Weights of a small GPT-style language model, trained from scratch on English Wikipedia.
Size: 11 layers, width 256, 4 heads of 64, MLP 1024 squared ReLU, vocabulary 8192, 10.8M parameters.
Architecture: RMSNorm before each block, rotary positions, biases, normalized queries and keys, attention and MLP in parallel, capped logits.
Training: a variant of SOAP for these matrices, 225M tokens, 6870 steps.
Each number is 500 + 25 x the weight over the matrix's rms, rounded and kept within 0 to 999. Layers, rows and columns count from 0. Numbers have three digits each.

# v: layer 8 attention value, 256x256, rms 0.193, rows 43-78, columns 64-127
# o: layer 8 attention output (transposed), 256x256, rms 0.172, rows 43-78, columns 64-127
# q: layer 8 attention query, 256x256, rms 0.149, rows 64-127, columns 64-127
# k: layer 8 attention key, 256x256, rms 0.151, rows 64-127, columns 64-127
v43:469525489483479519507550434518492493455531506465513498513478526489504494507515481485512512541475460511518482516489490506475513514506468460497516550504442522540493485510508478479522485520481532
o43:528517480538504508512487511518494582544519518487475475505472544525471495487511467534476429522544516508493468507495474500534532509555524526556474499515471506501517477487480473524460484514464518
v44:509476492538530498549471510470455461492512549468499489449499491522528534514516490528467498507494491472520537471503505484515517467474527449510486468467521487530507507562499541526487507502514437
o44:524508495462522499536516457429474531509543494498521504494448552465492519497513475494526512524489553512506508451506486499486478516541455560470524520493492483484536536554517492496509517479478540
v45:526553484448477496521486538467498473493490472457537518443511536501514498486532519467462493516525532498526487468495525508488477499498510499517523535515504554506481492493512496524502463522519499
o45:501518528485531487489448498542464438475477495489495489510502505473470450479479474527474495520473513506516521525511527444513504472500524522527484492510465506444481516467466515508514498487460503
v46:525506507465523508508483507485496507499488484496515504485511485487533472498515477512463540500509522490494546544486473520465500495509480504528480492478486513479514498500499506496496543462517471
o46:467514504551508482460509474467504477480487504515499467507521468515530493495502529497525508512457454534451483527453502516504516500493521495498466557492530473501519535455490465503527487476493489
v47:502497538487479484488460486464493538547518532506491482478513493492530485503452506479472461512499530507521503483473506442545480500436500514506514482467492497482523512534504528453478449493515524
o47:497486482447507533559500537506470501484480515514482519480484521477472490494519524541519479539493507507559522486507505489505521489503524501500519498492512541493475503477476497532483529509540477
v48:496491504514511518441469449501522532469485466511546487530483517509524558510536509517509527484510538534491504500497474507527496506554522501509499528516467542513452504504517481496509516455547567
o48:470523480471506505510485543481484499532547526517481504524519433486436498468487518509509500512518502443489507511459467531458469489434435507504517503491532456520534518499515518500484464509486459
v49:514494471476487512546530491513504488517477511511507518478473503488510508498484523500483496492523566505498515522488524504514502487497531479517513486534525526507514511528517515511491518487504498
o49:503532481494492489454487523510515491479437460532485514513523522546496502515548465499505491504504482473464488499492507480473474488554489505488532501554489490504481510496489479544503479539484491
v50:484516492510510501484477511509521534526501473472496518503528471589477481506480445511521478519495472506469510472512505474482466496505529546506506506507466497485462476513492484458488489485504535
o50:531465528517531537508486551535540480490518518502531513480485552465473507492507522498513491526492515508459485523449492509515479511466497435492477509540496554484524449493521487528522482505518514
v51:499491540511501424488502505476496509481484498483524466510483543465525521494498544478477528487489440490542517491537533519525537468515475476524496528523467464516443474512543514533476470459484472
o51:529465455493550541495489491494505498560541519522534497508487516524475537476513472488525515498484520479500496527484488478460505540485521473519523504468474453459486497479514462480565507526477531
v52:521528526450508488490546533521465492531513486483490533467484524487479437527485476495511465504516484544481509476476479510471472516481495460510484487484453465449501458475487481500505501532521539
o52:507477485508478509507499502519515444469516512516496504528509521515476527487531447556524543466533500502527497498543518489519521527490485553467488500517512496509467495499497509475491490455505484
v53:543500541545471485500481519532527518531535496521497453518523501528476470519467532523467532524537532513492485516470465543512512556478497518494491485490505543492527471490488528449508513486493477
o53:505502497477505459492520456533468454479534511496487491484486448504500509498518512491479504477456491517498483505530471476520461512498485497512535492531483496494507510495505484485560503499480483
v54:524496480476484457485504502477476532479464487495501544523498513493497549467534503518517482530506442464524471496518564528508517511530455509521477495509506469502502500495531510487492463531485546
o54:499516498471525543466498507507509499547526509543527481503503510431535478483477458464530515486480520474513535470463508460501485475475530480488515484501505507500478504505468506520508505551493454
v55:528519488499497504485494543534516495501458469470515497443511513529488525511519488531489503489515490487529539502511500522519523499533457490495470523531559502485495496486498503473510527492504513
o55:494448507456477506503509485492510462480527530483509514513501503520516468531519432498543500454479504516473488505508508524450488524474478503485491467487484473485492471506496473517489494507481509
v56:516485476461481501506522485494462493500538488460470479502447493486527484549489453496478487522495534478495543498495502476497537473493537435512473488533523485454520499484466501499479506480520519
o56:452499469516511500483505528535483517533507451511537505546539498540492547521490506544523471490470497479448465499512532435448478515567497518485524492483486494522499505497573492542465517507526511
v57:443515497497527554519506478501516493496489465514484501507458496570480484501506462481501483486514501561503517468513468501500507469488502488469494472523526522486490476491460511560561525536519480
o57:534519512516524512548495461521508475529538467458480510516476452473511464491482519509559507490553440448484517534476499518538464498511477482483493495523504478487503503437504484455543475500524466
v58:510514529488504492537492530481492469507452514475495511471512495530468482473485481500488446531492487512498489496511508502476507513543510495469499491500478476503495522486494530514458527501486484
o58:498525484517500548470492457533505514528482525520521504539505469537500482487487518535503519517483529529530494515461545466510487538467453513515502498511476508490499486501479479458492508459481472
v59:495465499548506502532510529505474496511485511533497457495486504459481514526488493483514481513506518493529495504515500482493541466487504477552521461510529462504513518553492509499500538546461489
o59:510500535508484507502488541439515499524501492479507503472513482508481509501461505529454489530507493512551492533475522494475478504535486523501507512465513444507519447485472516489513495508547478
v60:494487507490484453488423529473490483500472497516513484535490489494509491532496506468506524487489475523549523507491497461517485521465534483514519501523483537477499461511541543516475522485489479
o60:537513555484496510510525529521500515471546460517509491473519456452517510460545454511529534518466503483460503477499472543476462493531510478508475502498490471519533509469465516483539466486507497
v61:525481508516537468483504482482491472514503489497520511467480472507488508482457533555541479509519529519538464493498506491477504484467531498544533499531497545491509533487505488534476533527511494
o61:524492511509486525527487567519535500543487478480451489507472495546476510492514523514509514530459501519424491450478499514527462516475497507506512454471496485496469482478552507476529515502485525
v62:460482527552538521519534449488512482539501472497540499498479502511484521481479472494521456489527530517471527509497478499507523531485505520531495509529545506532535521527487500511498513500496516
o62:529484508475480489468473479532501516500508518467507501443486531539558451507530519470457515533426508439498490471539485496499448479563503484472514464556513506494505496501528516479530483514505501
v63:483517536500520489477486488522539494503499492525515477506494537539478464500526460534487488472485530533534510500529457501516531487501516510468541479474474475474458502494490532495544517483484528
o63:526493435494495508470489493475549475552487489492511465497491471479534482501508525502485506535477505521511528543485508529497478510478494541480453510519505531482525492517500464480528504520464507
q64:486477503502442522523501502511470487502487493468493493461498497515489484522514471540466498502479533534541524472529504510509483503513494536451475487508506477508503494510486456460522490479482512
k64:500521523517456516481484527497524514526504495507530502480484492476562506522535526489515489523456442440513527462560458505450511476485461544448476507469486409496508455477555486529498518500532524
q65:484486514496468529536503503519508505519487514488486504477507510492499496502496468514465494494485547500543524497505485516522503510500498523469514495494505490505515480502467487447542477484494493
k65:504517479513487524504502507501521476487533523506558518493468490466521485534528517540502508520470467451489477491541472465485499475482491512476503522520493449506493462486582477523486514467492545
q66:470503476504498502473519511467474496458491535539507509474522505490486486505528464488465497485534486516471479467501513534505493499502496489522503500492459481481503493494506559523483500546512521
k66:484485547498478509498506487511534523500473499484485512509514495497509506484489486479500532504489503506513505474539475512508500494502516526487480501500512491496517507503495475537508494480512501
q67:533516494499522472490508458542533502527492447486495512499520523517501492487526537492515527488500508489541503480473458520498499506503539486485509500510494523480486530498509472499552502494502496
k67:467523484497501510518520505463495440494505507489508580517501486511487520526504487507497470495510521539458484505495496509502524465494500439523501486477458500526486487490497509518463552536464525
q68:524500513499435504492540489507454480519507536526494483493486466500495495474503492535477529526521507521466495497509495473537519507485496519508503544469464479532494462484507495512524472507534479
k68:504457510500521546490489492524483516511564511515535525464496487541462517500473470480555461557514452515555507509513478495488523475516472487466492501535509480472507520484499515467494459516528518
q69:490485501491475542488475472534511481495492457506497509479471512516524481498477504484551481501497497507468536504505459516490496503532525533497504522515471536522538542522510456543462450489484493
k69:508516468481529490530485533482480497478511529487458494493489504513499524503501486505498511543518525466512505498448514483502456521487489519485484454459532515531481498513476518481488491505505499
q70:486489480469527497490494498515489525532513516514495487528483496487464480507522455490466479493521488485505519526454537497496522499506478497492521493497481502458477473520439508501497489506530508
k70:498489488439490490527415475512496522467521477486533503466493529469501497502501503517500541441497507452514487509543529487517514469468495530518511504498553550531508520472523450513471525462517498
q71:493514516448462491505526526496537508491477527501512488494521512456511484510540484468435532504459468504493506473545514490487491505486420505511488464477505493498504516493479543446469487490535515
k71:516464501469490493492480540552493536494545486520516518489474462528460522498517464526518483511521466483504454486513529482496494480489512498487486477483541470567527492515502507490532500495528493
q72:514493531514504501492498501489500516510483499462509495492494512507506528479473547534511502507493537520499491490480485511505476512514540528498499527524490472520472495463508506513521469503481506
k72:502516475531541457513506457469496492503479511502465493490532509495477478467506562499504466511539489487496507517481479493502513516557514494500459566572484569524481526480463520511485507526491488
q73:451493523451462489478509530512475483478539503470518498484485502481495491531523463531473509493465473531508515531567483506479497475490486494517452526523499460486536503474542483488521487520491490
k73:467480505460541527485483517532478500514477513508486555546500476513483549544473472447476502533495493499511488485509511464485520532475488473532490488489541515479496454526479485488483510463496532
q74:466527514482451475520527526513515523474550564501490507456495528466491486508481438446454506470522473507524498458500525515549480503524455507503498514520539457455497515486468508489530483548507541
k74:497506477487494503470494571519512509535513504497506503488462499505473514526489468492526505540495516482478469509498475492523489484519500506526495537486517497508484495545488470501541526465499510
q75:442474535496474549515553476503501474493494497482513482467482483510486513508526478536467488523491484466509453519517478473487521505465486498457524529441507458510546506502501491458498533505516515
k75:495473520472472531528485525516501506493511507512501496499476501487453522525482505495500504478508481498506490440548502491524493489483503508509496483472530482505496464469536502502467495498457518
q76:511481505477462509501476512524518516520497454463522495463492479482525513525503475478521513520533498514490554467495499518532496513532425542534480515496500517524471506492510495510482451504521494
k76:504513541461472524534503494510491519536501523490466491497486483530472517462516468505520530556519479511503485512479494524467472453460518475502497514514549485527486482535519509486500506466439540
q77:527481531501462529504507472493495493525529526501530521512522505465491497520523461503485493510488478483507495487519515507517488472522533502512547517450544488526480527477483532456514487480489494
k77:439539506507473515522490510513488488518496516482532485468458477520455537514479473483483534493522473496535520477505543516554508528515522470506510515468574513542483475501533497533496512537460524
q78:477489532483509501551487512509503524490519511474502463459508529486500471531515531493511496511518495477531484509477488555481466518515482494544413491447501507517508520505474548508492482497487488
k78:526457504506457465486504456460537527525513506531495498500524502476521510476527533526496514472497565470529499482468485561498519473494500494466495510461532502481531537522480499511511496456485483
q79:466462503514490504457530505497499525527529479502546470509529465516477491484493555522512497518479471498513490472520537525477579488439581514471479528488493445542513448484564525519519479500560483
k79:493465518529512501476486494521437504500484517463505471488492509458578545489480514569472473478516512511502511485492538486495488487496479517471517508501503507458435511459556482505462469500502485
q80:466468496498460475538503487539527489521521479493513526504508511467487501493480459498489484496481518460514519482497495500471521508468531493510520487490443493510512480475512501524499510500502528
k80:502509525462481523479487544515540564473529484487478501510488498514449558513490478487519548539507476506543452494496528490542506470521444503552446498529526511498498530503488526488517525524498477
q81:504528459471534527501474475499498521539504526479502501504516517455490554499558462522504527498511537469465549513530505451519495496521467508471522479468485472445483484499445512523538512525507509
k81:508479481450478513509452447487492448467498489533520483487484493506487445513504520514485492508477557483523476539493518478431518543503493457496510469495457553508457503499480510487469507494534540
q82:496446529443514511451500541442476458519467463498512542504443513511527512513485527473461561468506498554474442493504470504512545487490494479521479518511491505495549499513528528474481534513507522
k82:490467511539537525514582514462519457506444508485496496506501477473583544504497507483508494514436486477438467489524496477452520495450533518447531452507464451492530503512523508517509516478509471
q83:510509510513503546473461545473491519509485478478460457485455503519492492510458479524460537526518469533540523474483503460507529491532466515530495488529474566514537506546511489520442474508535462
k83:509480507460525534490492496533521492488494512503527479549506477539514522528490512504508479527477481530502468503467495515465474459494489526470435473484496475485509458494506461498526524491490440
q84:468518517466454475516466499546554498534526495489521517531462518519466481490494429514548477502503479488487535481512509469456472487522493517520504512539487497495516459521467458528537513520508496
k84:550495470502524447517530537496451475481500524520415523484527537504509481506499497481527484535511533499516469485511501510522497476484487473522491543527495515483484511483493517523508512473538490
q85:496503526473491478516524496556521507525467485512516485520478517500500544499470491492515495502531472515486509515510480521512549512459497461424530490479488506537452489464499482449475495515558497
k85:507533515509498510479559516501524533493467496521496530512492478481497491470545474444511468497500454532485488490554496491495533510484481508493505530504505511512550515462511486490529524503489534
q86:484505483485491489502523493468566532525478505475505483486533502496478552500490489531502520513512486507532541506475518519516483499553507527497489477470511471439489505493506471527536511514515515
k86:538473505519459517487507497499467519444505474465475497519486501519510503548495493492490464517522494561520466531515513543478487505518485504515534525488495506461537529524494524490512551499478497
q87:512495490518502476510525500504514538482482495475498496545530499481486500515437564539456448499500543501547479506499491494502509538466498500486529472470483481541496515462502515514506481462500492
k87:493497516509518483491498458549543536528473462491521515456556481459507472489501470498513482529551497516527524491506512522542493481527448547500465483502545465522457466568519485450484500530496511
q88:475522486508499531533476512523511495504457485465501508484515505514477508500489496468481541531497518575479520480466489515497528497448520554504503505469462484489525493473521498517535511510496518
k88:501445519517530504542518556516511486494492548561480517491493480524524520506517510523512516536529519517537460466499535512491533496497470499486484485521479500458527550537528528544482516502466518
q89:532491508477491541501470471505497532544454448514525491529439488505507528484483497479524518522515478540469530476501463505514488496468518531506544547516481427493525503540480465523495543529512517
k89:488536531459508494498494554491529444462484527535466467467502510545470511426462528521473527525521514484492454460488558505476462527515506507493449499509475484488499528471534501524546438549537494
q90:523483498478469440489485538448480472493508515492471522459482467512522449517532500463522532457504474567474509486542491524466460533509490474472526546491480493511472526545478490503545460472505528
k90:516520516529502455504501438504483449489536488487474475481476527522517530466530512529504493489514491488484519461529526520438476543506544533476493516541508480519547503477475516512470477461518481
q91:492457541454466474517533474493543548493459541467512521513540516501467531513462481502502491493537521499521517507507515487472467485462536552508495493480497493497441471467489484504553512505529497
k91:549537478526499455478523488542507506495482435476473474477488514530539475513525470489483502547537473510485465472490525527502531496527489471524488547478502513500548514512489514479521487470489499
q92:529480482535468424509556534479519494501508481484502519532515548499443525537515501525469440509489469470486504503558545497490488461494528497492505489521535493536509503465523521488515484475493519
k92:521471536494496467514477451519547523486480523463515522518486542478502473559461487459515471542516478513474512510497473503496489558466482476519458472501497502405462510549449473466425478541452511
q93:594487521443485420497522490481514544536531481507484556474464437473496489545550477511498563528475485495485502458499481493524536508519497465502500532510490464500485501476505479476498460517515467
k93:448510505478500489494494488518556479496487536506490477502512462543476511508484510471475472504497518458497516545466527482448534477505517504519470501469531491498523483461433489501494503495547548
q94:518495545481493519452516532480476467537472527502485510504523487531527511503503485508508527482515466517509476512526553511491445455490527501512482506536454501524508484527506455490477505494511517
k94:497490495531521506495514523488462468512525433461452473482464526537527446509479449512469483503490484510454501495509499473447510536492505507466502513476508476529553511446491504499544505520487485
q95:416492493505524564495458464576526491459484514455516458453490533544480510519440511519521531487506537501512488549478486541514501468489490501495464492496518549511488497490504426519490502525473444
k95:528515566467536545511526582497459500534499463515428503534492503539543549452475497448528497538509505538512453446494508535489546520519457501510538525504523482512581484511495548519501551504486477
q96:529510579489532501514457504529483498498506456498449489501478493493510537512437523488511518495477502472562484527479477450539522490530529527517464470517544504519476510504496503505514480490490443
k96:541513427493487527496508508455498479484557526550564493479544485508482484537537514488510486490521487518461533506507532498494493483506452500500518530493440500513503512501496497504456525522500528
q97:550542549518511480506459493525506501503486460484435473524473504486504534528454544506516523501489506482573515527470488472529517483547550524510479476518542517506467530494492510520502510475495440
k97:535510456498509499499478479488491496487512511538540485483526503485476478508522494480500452474522485546472487507488521486497485511500491477518513532499472517539512519512491517480489494518495496
q98:461501507493441517535504465512496517490508531473513499443469504488496494500549434510476533483469483488508505470508487524485467467519472508471486504468502478497496454499493483455536504493485530
k98:474479495467459509498492523525520509490524484504493495521448470503511519569496488486521535530469507458476499465489485471512527517501515512452534511478541453530502487501512454537529490446521526
q99:495497485538553480495466488526524505500501515501492497520498519491471522496453552515515482533523519507514492544468515500517533508488537476518497487502500513540463496499522527546489517538492472
k99:535528491502496490471501456515485514479458475499501498496527526497477488476526508469478477484540529533499536503476506550480500543545509522533500513549461547471487550486480528472462477524507466
q100:509496551532488502498535488490516508470433499487494505454498471559515490483510475524480530481499542546547511528522471543508518502515515504499477524474483511529518439494523515520454467461496487
k100:538516489488466508484514488496501488468538519475534494521496474555511546517489507463542448520487474512495519524494490509424485493525477508506470492518498468530540495502478497530503485522515486
q101:492521479536541468496463486491490512510485481475451483541532509510495501499490573530547488504519502455493472481473503503521535496511520479522531495503496542539480529507520506533504477498504488
k101:546513509520503502527528491486493497496501450512467517499537504470547467458498506517502473513510496543496543500495463531496519494486503521516509517529440508474490483515497530502472525517500491
q102:443507510466429472480505504481501478499531513515555502458486505531491494510534529509463559474510505465466518524517497505483548539457487502497427477471486496500508507464512474484520529523477496
k102:490445504511523538475455546515488462541523506497501556504507440486542550512472494505545459501515492523541472497482506461438484465518496497508507511544511515465478480501520549518486509516523474
q103:507498458502545525514512483538505532533487503492472449480519517507481546499506491479530492473485496500505487496477482543503517482500473515495498515514500544468492498516491516504512493466504503
k103:501505515460452468513495505531508497504496490496525462483501534487525513521516475481526473491524462552508492524536484516471505536483499440503477469564448513507485483527527483481479503491476509
q104:492514492486518472468504515503493491488497497488506442507474489500542515514507572549509543462474545504504453510527516454510501461532499473507486467466474483517488508485515517520493481514471444
k104:475452481518522549488508489486492499486504494531463494505501495486506545474496535450483472469468545499473530542500512482497539477521496484483506506493468509505493528502456475487501531488501495
q105:492483485526479520479481500500490527489429455499514480482473532508492497473518505512481479482481486483515492492488456487496510473535499480498498494509516501511507537470511545466497516503475471
k105:474488507488461496536483524450523496503453520483499529509489495465512485509462512474516524500473558490506533497462513499561497510491511482488562493458501509437443485544499510528513543488479516
q106:493504560493499486478496503484494468515503539489534499465528516504518494484521561503488534489509495521496524531560486518470475486458492561489493525508482443480508489516492490532492503494489524
k106:510493489507520453491510475496448480489514455501515538480533526457489510484518517541461516488489509511495516530457521486439460499536540479497426502548534532541499476477468469519479447540519495
q107:425496497515489515542531506511528548494530490478547448498522516490485512502483478483475486491502532514509480444477502506467536493509500536485504445517527478519521462465530556474511503461513499
k107:487495502529518521506492522512480576493468508442537493502517537464515488526507535518528456501506537452484494489497497488536484509511454506533535491474512542435412513537495486525511520492471482
q108:517495529471529463524521457537497476495523516505478480505532555543499539463516586521556488510523463467473494511507515515474489498512540456512534489451455540503488509485475468511459512518483519
k108:492498483486498512504544471503526471525466504548455549529475507500548529483479505479519501452524520560512521570490519471479529472516521486509473515573473564492513500480483535479510467545492522
q109:512518472487481495538517505538500544522506493551480511502508523538521542516494465497474499482527494517429504443482500509469453559509463486497538504484496449505524449533457487480518522466494558
k109:503461491490499480528476525491484498509490533533475510444495520520516473513483512522513523467522530445480482516477502451520462498479508502512476482541523525471461526497483486551590501495522569
q110:489474495490504481505508513467524555502485509519482469533506449514584489493471548514451476486496532457506484484495507545473564529493474507494483505527472481481516446476467507487496470482499536
k110:505517542462504498462486463536516474474480483501508491502508543520424526520522523522503461490498462499503477522547499499454474515516465521554478540551482492557497471541493475535490476526477484
q111:536542492472510503488518530512461492523519512543452542521559486532506483511560460471492518470484512504483513480486540494513507492528465511526509488512458581474513494542500514471490467473486455
k111:489483489480466486556443513490474463483567529495514528488478483506517469543537457507475556519476510522513521517569480502511507492488519486506491472481485496531490490508471466508510555446479537
q112:491471481480476486444529525451454513492469545478537515504495514474565506496489520497452572456494535478498416477541525527469502485505471457502509518527506412482524462514472519487527491440469485
k112:494477544526511480494475476496511430524450501484511474473495497488520457479488542519528485486488545466455557475473515508415494529518506481472505521539511454524474478526510493508471465500512505
q113:507520505527509494502455494498514472485497546465493483539507491485476442503527490513497513514477485522522524532479521475518480473529531546517457484509492511500490514501482512462504457558547455
k113:506530494523483484508523488476513507471537479533543487504523514512487481503539469476470527530502474491522506514507502507478575505481512501461520523466493516506548526501486471487478489517496487
q114:447468523535508555484461471529498527470478465460495456504490540506449528479474521503503452518502509489525468538473487463501504490467498526532466467520509561497511495474513463510482518530454442
k114:515503499469527546490501535506487533499471472463512483498535475521493513498479503514516500551525523512540483482461523520525513491520462497519490494486495516501487495512505538454480489515530447
q115:485476478510509530471525506499521505505528474520513480517522507455484492553443453500512515527488536466519505527489520494492491500553455474489443502502505497432520467527520529475493485533552467
k115:510545500500497498539480492481510535495488539522524485520507486501478495502555495520536543477436558489508458525475460484527534467460465514504529494485491495517517537454488498471516512432491519
q116:517468484462477514494522529475492532531457489527511523524483476449460524524462511498450486491538551465475530534518472538546526484506507475474483478500502463539507434489467557541528507516509528
k116:535505523531493480493507498487553489527502462439519514462511515459538519458476511462483478558505441493517449471543499455439509491496490465506523527504482481528542518509486512493463492517530516
q117:488516470504444481512566529464452488480497499506482510484532468518494475478512485526496516512500492489492470418482508530493480507535477504515511535526459474487516471517526432531559470512506498
k117:523478522500504526520482456498468515529501527464485452475506490513468492513431479571512485556531525488489526467496488467449459462504509514487482530507474495444499463481488517479490506471480537
q118:488501504508495481517499527500484456481525520513525526424589559486531472520515526480489485490478465472484496550512489528466473475473519484469516489465534495480523523537543489502481515508471548
k118:517502498507523461510497503516446501499491446484493505540465487499540501494525500567495512486510559513512477456479545457489531542494525526505514493513515471488503506485472537500485488485487475
q119:491500518522518543518512442522546508528467509477520479562514501497479575513454498523475465551481512521487499520469499463512510497491548542491540500482513476500514505433502531504499549489476517
k119:487496491501497490501542568502475534452479516528493529510455493511461506528501486439484493527506480533531484491526500536582537524516462465500492471490474507478467534558532499505508517533472510
q120:554528490578508512492456479458459444451510533494490503488513510451502482489470499467508541507525536525507494499490498523510431523498468531490529529480531411490516533525517530515523495449449502
k120:518526489497509468524519465488486552523510509509522448459476479536465506467471486551501540522519520496516508468439547503504472579599485557498487491514494428545472537495480482512524417520541450
q121:520519506508471501518510568458513477495510493515510490434517487530499489510480482503506515488525506515531514474514520520459505532461539489450533536501456489464524514487505526473528514465514535
k121:477486478501529476500494461493476470485508546498484485501442457517516516551520525532517489460508550498489487476502476477497487505531454526488524470497507512527501517453474497535509497494467477
q122:491500486495538519465463543472488483487511537441445496511470472501491537488525490494532534486480512512466487498502515486485469507520469477503505499537476512478542509556469430492521518514466530
k122:505489501508519524511530537509483460484537484511459478502515505512480476490483525528497512502507484494511516478538484506481505496457550520494554505522543495556514496467519552501462524493530492
q123:500510492482525513534526512481503566530513478522497475481541483472500502528506517510520478515462500483474495544466530550485480491496511494523458510446524494509475538478457511522512478473486475
k123:517481492487503498493445466536498504470526528515455468501475532493496475505530487543436500525532526475559426439499554504484518535527481525504469524496482507512530498507508491529473484474494460
q124:533489534471480481506554520427469531511482482512508503466506498484520466490491508468481552508512469486507490491487509533518556486490517506476525533507478483466532492542515532510508491446561483
k124:531514469501466467512442471521576453474506515478564461487456518534533500501507516544502456491516485500492533510501499532462478509514520526490495514504501443518443499464507479551494460513444465
q125:487526508535459502511467536485503451463508474475505509495517491502533464497497497496509466499462496462500530493527467477481492473512538506504520485528493513524492522498522505543501489473485520
k125:473500493488560491477507507516502494548491530501475488537492468529472469447506529518567463496555468532511518423485505473537488485511509501492457509531535482506499460522508518453525471528473483
q126:537526505473478512520471507474457445492502529528463507475534539503549488480528541498529497499555455490455520509495476496485454542500525473501561495467515488486512517525471465472523516525524516
k126:528514455520471487532558465501502459520491513555491530509471485502506440472520475540493510501476521537506473500517493537504528463471576456464526523509454485510517525435497514540489496528498510
q127:482531516468502539513507483463510560524502541469498479504524491511515500475505464491488562472506522510537493493520543475475468512498523504471491461483538482481501455502463497511529495469495452
k127:491444464518513513476509522525490463488505523521512485473521465510576498487480472534510473504508505448501508495480513533500517470530488465485524470463501508539525519526499509510493525522511477
v64:508457477495460514505524515486467536472502471536512513464508498470495535519487522510469515493500537464507453488499507500488492492540515521472469491496528511502508495487503517505524487492518516
o64:505477475514490490503490562506508516504505493531527482504484507499480521505516495554494481511478506489505460479507493478530506511539503538464488508512520493477463470518540496528499510505442506
v65:519501534513484486538496502525524520507470482496486492524460491492496496495531503516484504509499469494517506500496528495484537487512526490506444505514537494476488512498523512471484475501504515
o65:494519461521522510544503476499540512485512498506528528489476475524504515506498508527495516465509525524520528510493536511526488509489484518472536500487496495510483494497509488514547497495481534
v66:482503517535492526522541465488504494469531486489522472491476508508490502525502497501481522495523491462494492499506502512527527495490512464513523481520557527499480492518510522488523521552501506
o66:509509495492533483507473545503487496457522490514518531499485522525457491508498487517509465512515506454508490530490497503491488477480483506487499520483501544490492478486514528525476514505490415
v67:513502503491479495493546508474490505455482520544516531508515510489480497480478522511504529505535546509512531530485518506525487512496475492479469514484486484485511453519508506499488488493490473
o67:475492497515467444474501498496499515533511482498504532520505506514522505497492503514493508488479506496467481531515505496520500468558463480512462478512487467520514450524530516474492505518496473
v68:483559445445511493463481499460466502511461474516499492495540501498511503499518467502491533508509506484522500511496519486471489488477509488454529491453490495468524499499510488504496476486479488
o68:528464492507482477499528513515499489501521474472517479495507485508444562519496499518450521524460559475488497493474518484521513452504543451500510481494504501492524469532505460510496518486475504
v69:497487502526499507549527480491495523466505480496528535472490500529517514495463524517522485479494469514504497509464487515484467511534518489499505488505540526491491520513514519492504490542507506
o69:516507499467530507509508509495511500479508525487508513556523525501491487484500492533561517498515523499508483534487531478471520523483490522513489514518475534477500482524533508473464485508551557
v70:511517465538487517488518474513526499495483494508450504542487466542494510489537509462503497493536486546499490497491517494495478485478472498468540516481507459528554501532511469494541490469532514
o70:511493553457472498523524526506503529504514477515511493488543519498545505474525491477483495473485520477486466458516508493502487503476493492464455508492498493505491481485489511511529515519500466
v71:554521502499494545488481530515538478501511502529528504498485495446494476518537488505504518481497508508529504518497533481509515499481488497499458493482501502492527450484475502487478485513499474
o71:528518499509492499512467496483527525504505506537519543468492488491505477531506486477458525509475517497501494522513467506533456545502516500556506507508487493557522471515566540525515508489514511
v72:486505499516483509473506496502508490479524515474517436535500470515494491506505502497529477491494462468483484491520499518502489495499508493548483507512552529480513479515488506515503501509495504
o72:458537482513455522505518532520501470487482486508498503514485496465512524510482487511509459494532539522516474504488499481493477493481472502490506515511511498485530482508506501502495483473498501
v73:515512491525508505506562483480512519493487529488510495490499459505513500495505502512519501489531490498499502503489504514518508484508497494535531535516480570506491509509490484518547511502491507
o73:507488518458479552538529557510503480518497482479542510505498492528529484504534504500473487538488531498499495479480510514485522497539494480494469503504490524526510489490503502513533459480513463
v74:524488525515491527520501488515495485517465476553474542440493491494505514475458497480486513495497521541493496490482499476539530519486496524503471486502490437488483500492505519500471491545527492
o74:521499538481504465502503504487459467516491526518519457527488474464503512513540534513504463524515480506495518466542512500512491471499480528469516501490512441478476522480503511490478520502511504
v75:531504444492494469519551487528511500504517495477526496510529522532504524498480504490537478470500536529545474496491485496522457491477504469500503493490474479498491505518516513471469529463500463
o75:525497513480471522467500500523523494509502511527517477506496533489547492501496452483472499512500562495492492513544528499499522504484493499503493492481467516482533504499497466504509541505534482
v76:479506515500489484502475500538525473487475493511519511507540512506513479525508506492438472500514493472502521512523504507533504502519481504503479502469483458478506506481509517521426465530480515
o76:469507508510476514473539542502459489502495490519497509477489508498515513520528499470481515484474535525487525508470469517493520503473510496492478476471491462463499463507499510527526456505499510
v77:501485455471490543498454499518501475499528527489497534473504523538512511522487516495477431519475508497499471516499512507502475478540492513497510515509537483503504525492501509489490498486492456
o77:471479518502496491498490472498491514475491516520502493509504493485483507475545494504504512463479488493528494525469497490492508536468520505512473541499500490513474483486523502493526494475482467
v78:523509486500475520502485496510504499494506501523460482503515467527490507511526516448555537481499446507484501499491493509485470521490486496481533491504528453474508471500518498488522481496508452
o78:520501464509531482519468495447511507466512505504521499520501525504482483489506507526474532533531496501525519467534539508473510511506507467543467516501483546492497509487518459513489511520504504